From a checkpoint of a small transformer trained on Wikipedia: vocabulary 2048.
Each number is 500 + 50 x the weight over its row's rms, rounded and kept within 0 to 999. Layers, rows and columns count from 0. Numbers have three digits each. The size before them is the row's rms in percent of the matrix's.

# layer 3 MLP up, 512x128, rms 0.0682, rows 479-504, columns 0-127
098:544572436591533516493555489551371474533479527502475475455464430368446543550415542473472473546449524489483504513482444517537493551439518475444525541566443524419447505448467523431490424497572514544442473512464507500509527443515507459425426488527496479500568422578501512528558491567423548484503480472470612472461454528463535553418510532562440360455530559527421522494403537477531375544548
094:454476381518465484488590607539487541515442465424505463409472555534438554428479536497608452541531493492531483478500371547489454536477499405471496525401485481604450577505474570588449384559533494551586444485450492507532492512481501553423501393471509469571460410422510524503541574500459502481435529510533443505470534535518492576533502530431531482477566481611463460491442501476541502498492
096:461494461470526550493606479522513510556528509453522500483497523475497526463518555366437448476565459481525462477452595552488477483531517475380506520512547452394473438550462514594500447524463432587475495432510493597531508488538529440460426477520536526458453465457518471586571414489437561504605496488458494436556485407530513557445473485508504459516566525563538369388567502449503562611508
099:520547512512508417416412516515554493356524544537462518457529536465561521482527413576413423499468490457543548434551450468560411520509513499516571469505545603521530553449443459549440474613570485443472369461419550507482485546574459489423534553522583476590392539539488439461453539567540499446478431494469532497519460443429497517524412531485490524450518484480500525480465526511467515582487
094:502569499537471587551482524504506552417540556589546452500437393515514539513511444547484429432459544473441421566492503472414507531571503555493521489552551492564546505587482576482579555459472452551461461475449404521540464440513469579514578562537577425453502495465449477445456572482445552474486405391571533467503543481409489551459493512454562549397518560453491498427503474432475546562459
100:442512443456378483479458551497375558548445438577500571569396604428537561526449524443535524490478461512533457500554488555555580510532547501497501508491438419540491430517532548466415511472480503496440429412499512541416439526589451511491518499500495507565510473393373488458543553471512526538497554516465550552572523520457429521446466564512521467425450527397494450519537455533559504569463
103:444570517443492496508466581564540447503604510506550575388514513482489601495512513487476555436480578415485566507552466480481557506418496612551475482466438436495449641589524551439514546512501531522529486525458516551623567535541523446572515456449554455429471454547493426477444425447625516512505463508442502551566484468455456553461471518521451484543583485463512468502411453458480511518473
094:531538493433571501519517443460561444522444608504541471533436443502478489494528426554478608584534463531538603489467464489570506449458585442574564571554516578363516465499501476405448549518484449566479481526532511505558482465485541564511527588456552525460461508536395495578540509532554502499460459507447486427541549512503500548480486563514506465549512597459573587452474479526583414453401
093:474567447512550489566568496484567549513587551529513525560498526505506512514488435481505575543507448466456535402544543565496552549449502419470432608436490453543414469507413544546482581566495428541483477498457556486459631447474534465516464463448489518524445358450394487473500569482502533622474470625540439468491457408483467481526479495464502467486475495413453581487517508444451466538487
108:616534518465524405516569459514473525601534458540532482495459428542471558566440474471501429542488559498539473467459476418567439470414464420457505509590449483536469512579433545492511570456484492505418462430586572480476522528559542500505529519460508529401492482458418531456528462583488490409547445595488431512536486451453547491554546544452420465519436629524551465474494560443532598488483
102:598488539561617473426475477560443463515530472504511440520549537475596537521471527435475485461607552483496525524576569605509570432428510438523503446533449544567423488443431515519495596428569488522491440480448477509615559498519470484488518515512524508481518467601517477511459532544483444448539392561529540559432573494449485431457504473575424566551488509587534499440416459503522430559489
099:508443471557409532548590481396605430472471464458548411536501582480514502508449501504462509486525556470529503433526381548527521474454525470460537490404612507526388423481498500471485529527511557497474511482510464525439467482578444485466452483491519517536539496478512435484497523506418441574542466429461567582565470554547504554520549615502559570595521612513465445430448457612474480521475
108:452467452478554428492497581488480474414515454417537396510499612578488568456531533425407537402442485477529528635548388552535477501503537435435562461572541502505480463608550551587529497493495477513464499504568469534466510483495404540583415506513554514521517411494605474517504547546482535451499529541516521458528496461577451494456528495554490489560599489560460501439411517471480500510446
101:504548563472409453534463472589535474507337536556524480460473475524442487486575500483497466436535398460597447520498575464534418432514564572513551467523554452495510492492504474503449497477606513505465465603518487437426473478490436512514490418453467546549437555452534489506528503460428411468588538597478406489473488488579462562475435477508534456416562471523576554583473484482552437495558
107:475550498487601453473485501511475504455474579502524523484597524509407578553525472463534570591521625419446511501477514565520506511489457438540466508404579487608513569509502443467503393542473496400583479483537556529485551504488450430543498528391494377555494532392550436506440438457469409458539457546571475506486499527490505489491450489569546454565505455511390535527508478528469459523548
098:471497547519501505392558450523536603484511476475441457461491524459471454522537535475510510590515452509491549564570455474583559423405402433511465437528477446582490515613495546437493473540528463523498583519579486541460382506574449483467447484476430501507413549467506457500531511442475467535495539485593484407532490465467574421485513477558461485403512569542416541432570504492391538580498
115:413508507457443415562522554473516447540460465472461546487497532504377535512552488429398450517602582531478522505631529530512478538567475534481485496553535580532608404577414406478457516448548515453472430476586492436475511466515535488506511403432539557494498475493457489565531543490569529469465527533517468515485532465487401518585484537526406514532547439481538458561480493490572585400495
103:520505520444494579564379482551469443477517506506553456572443507452440564548476474548556562506452443513530478535547548471403480470577413455535493464456534389594476614585506525456498494623505432427564437540512537478512454516499497418513493501426457563599534517455534408585512549538517447501524545450502414478466489489615473510509563496524455432475492558501480525527421473544579473505526
108:477575438458530586540516432500515488482499473499499367436467413512525524504491528455500519516513535514465396485414444538525458510561406481505503497513446533469514538500457533495481482419552532511510466494491443489397567442501446546463507456543627459544587578478454506564534474557573570495469516463455657520536503470573477524473464452576571415582602421549529500503419476536593466497476
103:521577507527554632537507554528576485547499509465487419467461453571414521489399489561383533472489490448502483613516586517426496530420475458421520516520516498528518611505561543565624546536498535484468516479503527463532556491410454457509478489480516550549514489504508479590463544574496498508515532469516434533462411489540384531509486505546545480443621532595478503565565417566482452498513
095:514548557452483459371478542465529502511606430446594475491481549514456422526551630505507469419486440450422471397478536509451448465601516472467479504486544528603435555569555503427482385533490423543506446564523482557437540512534505563509439514487565490579503460478537546456490483507487467435505448555402555514568437498508633516527513548441495457496508475524499504433511431529472559489512
100:587566386465556608388469480451463525511486508489577413537497550501497507521569548500553504485450493557606509509474494492507418379561574515418474465457551518514486582516462486429450586444554519546453431488408465596515492534474425494441513497543546477512505508523435476572524511468410518406486478467511507425500528416520408468487491450518469532582473561505481512464442518469623502534459
101:552544416526502493406579523549539425486493521600461583518520555406563464529559526528480570477637529458451528471420533502605483490443501463610536469557525447469439528497483512472485509551522562508530481564515444485554560516535553498429411453488575557517472487461386480514458494470453386560556529520512497443487601522507449418468516553508535437541544442556478475513486424421519561555507
087:571401537493505434555508528545408458619475467488527481441554536523568482553398494500498457505499461497597512478523510447463474537485472552477457478429575461490551534554583484545547558568485504478606571415499507455495514568430438501557451553555549467524489516498506417533537417509585564517521449522482478541500561422543538425521513550425451498522544496430596509391540575477502532609423
099:381593563454527479529437554437535505428483471499631545600431521533590513556540591481546513496545508474484407445436440433434502490547606559472435432537579446465553590469523506530486487580541480563403471459509456477421480540452503561501525490515472444527461524587489501518445474475521487461472545532515488514617584513544492511504479540415497470441556469426483489514552526485524545520416
103:579477448511480388528531550397562404456513614535410457561501441462486529579491544505524436505532462462470431523445483497536479485581514498600457469564393604482564376441452529470468447454470449583516497590537451524484550470456502457587534533520565403461531558403515504574535555443526454453532433467514559481544507521508530476487487534466543468510505472534522449473469535534575488555499
# layer 3 MLP down (transposed), 512x128, rms 0.0685, rows 479-503, columns 0-127
096:512464509429432472559459535451606520463454571480549536520506539573546435431544471505511559558513432612530489496544516517471556541574469521505389502456588524451527515480511486518534573499522539572475554455540396515532443496505477479464579460491547520528490588441490489482472547405614488516509556454505392586574445400563473453414439480445518469547402494493498522478545438557501544501402
097:488397543439482475471437451416440537599554493533504507471570484402618481516545440485465568535458524490473504526475528536485489456496482458510552487591561574500534512403573425526518533477536561500379563536454501472454517529440517542497427482474474425588532491544493483441543539526563429421565528583469464497603563535574526444581426434543437520511436520525452454574473563457510507517440
107:438533489572452507475446503519558481432419512468474495457532436536524478474536400474464517536621462583433477438572447487493523558461454443516473536582390526623538559444435480457548455480521476523423524471569580407416479539495431501555442546522502453535507456481504528445549497544503489497489402470543446410471575539431516483534561449560474563543461544479483410550627491520505557501500
098:447546493473430462545567496491402466563478453569473443507500462458462477570487550486579505504569498494501527561525471496449594467491537475482409556516502429408375499511458604408531516427436543499460514435531530555429504518441523507574639449547484501475597459496429597484502515416464498485494544471510527508468424578485501549482597465448491540496539530550545531481555591447435470544579
097:473473533546558521592437517448508462568501434531498515474530577512500486417487566570513645566451423557538554506483479463467553482472548514516407434466467552533474422413519484541538462515522377435521473451595520471448530553451528463542455426441509601525480445455528540480547539431536481556602545512473497501622466483506517583533471457562380459554509454485484579490528524492457539493448
097:466456575542497609442455509509544512528594544486472439551495450548562521521521507593525511507502534518503472465436623424443454569483372507477449504609570506455418479465469418477566485496544436539534491506513489420602515475424529440449450502534406430458371491520582564520493497454488591463476456486508536409466443561445492426496490469485524519584521511576457536457469545500492544500502
101:537445518488558473485518499523475456564419499436416475483538492452432416543466480437489470451480488525457536606463543539480500524485426483500521450452444606441583551452547513569535509482466498539532558510538532534448444403445551468466475475503534581472559476479454423386530561458400541470477410521452421461479584520477474539498483500524528500486363542424520451629502420500562505414566
091:519505494496489438494674440492436518618521456530433510418511564588545518491525597516501505387470486523470392443539481520496507548524501472512468487501514501467474568492508467491532418492542465523558466500520506422539532618419438522529535440556430513551461486534581463501550531489568512533524504557566471591532477440470398544466471511526603498534558484501463594443475601592495467441528
101:468464594509473452492553525468487550409467408515410443540492416504415512486453527475463471535514583583469483500541661516555456487473519545537596477547481511518453581581514447472538404414427569494494505483488460560509484503510419505502661501536460504499473574506528555500514420475520409370515469461489548581426510501491518506540489550478484514492453520565530481512507617483467534481524
099:523533484500506580422536506526457504397481533523440521532495449474505409487488511458531531478494587425496583482611611517444447463542511578391487515566531575465476548521527490438474429490450576579524467560490462495463448540490434486475547466493550555579529563479544570577528557504448474475517466470522486414536492518457430555561523427444641529558550499458464383537466431476405526481509
103:536478428513514460575484523535463449494497529560528484503476436472499495494492501512500567406549462470517540439517500384501487544453476495469520503418599503379522568414453473577650518555502536479497425457448487493509564457526465599518516588520468515523477572439510541585513528489586586492454466524487430478527472500538536570511542507551526479414558486435372488455589527539398595492564
100:540541532535548426501450526442442553473581527582446495440542454462470515399492588449543452533471468557399513578531449394438483509533531401516550421594535493461506577517526603496484464578502431566565480458578540474431523502504443608499452478521517472569496463507568586573481473499509496508465502596494479502494539554477450484504485399473443471457577513511517531571454545512424467597486
105:502550587614560518451554558510530602568450458583521517496546425433505552360529462554516436569498438518560475540484433400477428553436497491512416492485525458530532537483477396465477441520525513521570509457532571508534522540521510404499613529536484466537484572521580543552515551498477548546537563461554431488503496475471489469528359451487473461438457482515495527499539484471460523566604
110:525465445479429538508468460473512631498447505526499498556578547584459459521371508539509568497406491437543513555440389485461452560527526525552500462483573511486514505484450556469506438548449489480445552536500520453531486590599487539490462517508507512451486474552525490498479532538622616436465518429424470597542520505458589433517610557525485501483412477513483436488487536476539473362458
108:582437452566485504473511495557433583432533410483495496516473465467479383589480557541544484616562442515547437499561497491445456502479417497497518525513505488510424484436451529421528555460532396617401559512465514411490463513488528535524432558529573565539472490493608584558473529544536471574471492545511494416490460479527464478484520495537510552447490478609463492519573529447503501632481
089:480509464479574509593435461526495442481524451448464540481514558482475507449486554454496482450436514505499408434463512474379466513543515556544546502519516542493408545503502413455520500425426536395495425480441510429415518487465534486547522488466558441419510450478484440485443489500502582484440457499387507487416574538495362465564389475487501531460495449429460446433426559450552428415556
120:440596609591472569515351394519511459497474497425644459507548594551463485488559497505495503470443460462593644476551415427445511523522594486512546501528512478564503464442429476504510523509502439451470515519452489527441453423408555526460381553492533476478482503544495524519530483454471542509503545466473475492453552487537657515492515532499492499450490505525462482468527499505533465512452
102:513494444531500417432552470448557531470541489547568496511515462471501513532532505494510430485518528386572521531572556513576585562450517436431523527568424566481565449556474438486514431543499525533524541543554459488512590565455501610439530581572531509420583454419459547439505441513494496556491455468542550453421620463440524464449444424508584563437435559532452511551559454465487523493455
102:478529350436399486479440450538501476538535496337429474497507525515589531551500503505549580491514584490462549556501455534469556467561522444518534452541553444477503504551458467522524533512536495484540477509455439561512378587467557427480513525505535534439512586413430505510426460504553474465538448563554539538576514486446487507481512342468544492479514496428535541439607573489497513519474
097:469558556551419484497383459455485510498526461571526556515535539533558445452493495490547510524530468542487504422441405511589442554576532545473536505461548513504536405574477559450470499511412455480517463427485425567576480561529479595437460481489565444367483494463443462452433570437511430519530523381419529493521488532473609542514504496465439446487424444411477523472408548526507514500502
096:500379459488496538550411436561528508547502504408424546420478532527419462535515442443559483495441509615482577588531548589523461389462508500497499563479558447508558393510478442541476565485543543398474526498491510471490445602447481450481539448627505543515464558514456426475441495489542511523574483409519481538459476551444419508428493449524496475518518428403477496511430497521481462519466
111:453511425448583459518480507471511450591467416424486424508610525560525537469452533545451527579535464466560458546494471455527501511454591497544487549467568510480498560500395503559452452497467477412466469533565590539507513430537527488439488476486458568531457500477524482409465474458475445550396502550468512614567408559514478524497548476496463533582617608491538515519443492455481551404424
100:477569570535517514419500575531431566448539525478476495447583531603443532520495382474515550474410456420461448460479419563481471556518530501512598512563586476598441383563487503512501503526512526486483503521487547450492587506530553410495503518448488387488541524554452418533462519513485513512465540558481455490486548636544459566556477563524582437525561472428524460551511503491473434490418
083:487629523385534515401531540539519566441567520445587521463460551481436564549520496473508530518481569565436397514446473519509483464565453447549513450564506498480444434484551508540498535496504478488469469501433555453524477359489577437495463450541509427553459488469512519466586515405500436532483513463489464563564522434415456577481506521372533436485520438543429453476468423563427486464496
089:560486455477445445541513486543392534529492449459444483475563471508519506461488517415483562534514495475519575531554502540477565549496441485531518494511394434586479449562413548512604504451492502443518369624437471423579501542403529450561532512605500520444483524415446525557479589496444462494546414514458574552442502475475481523469508423527517531515426465465443357499461496539501508517484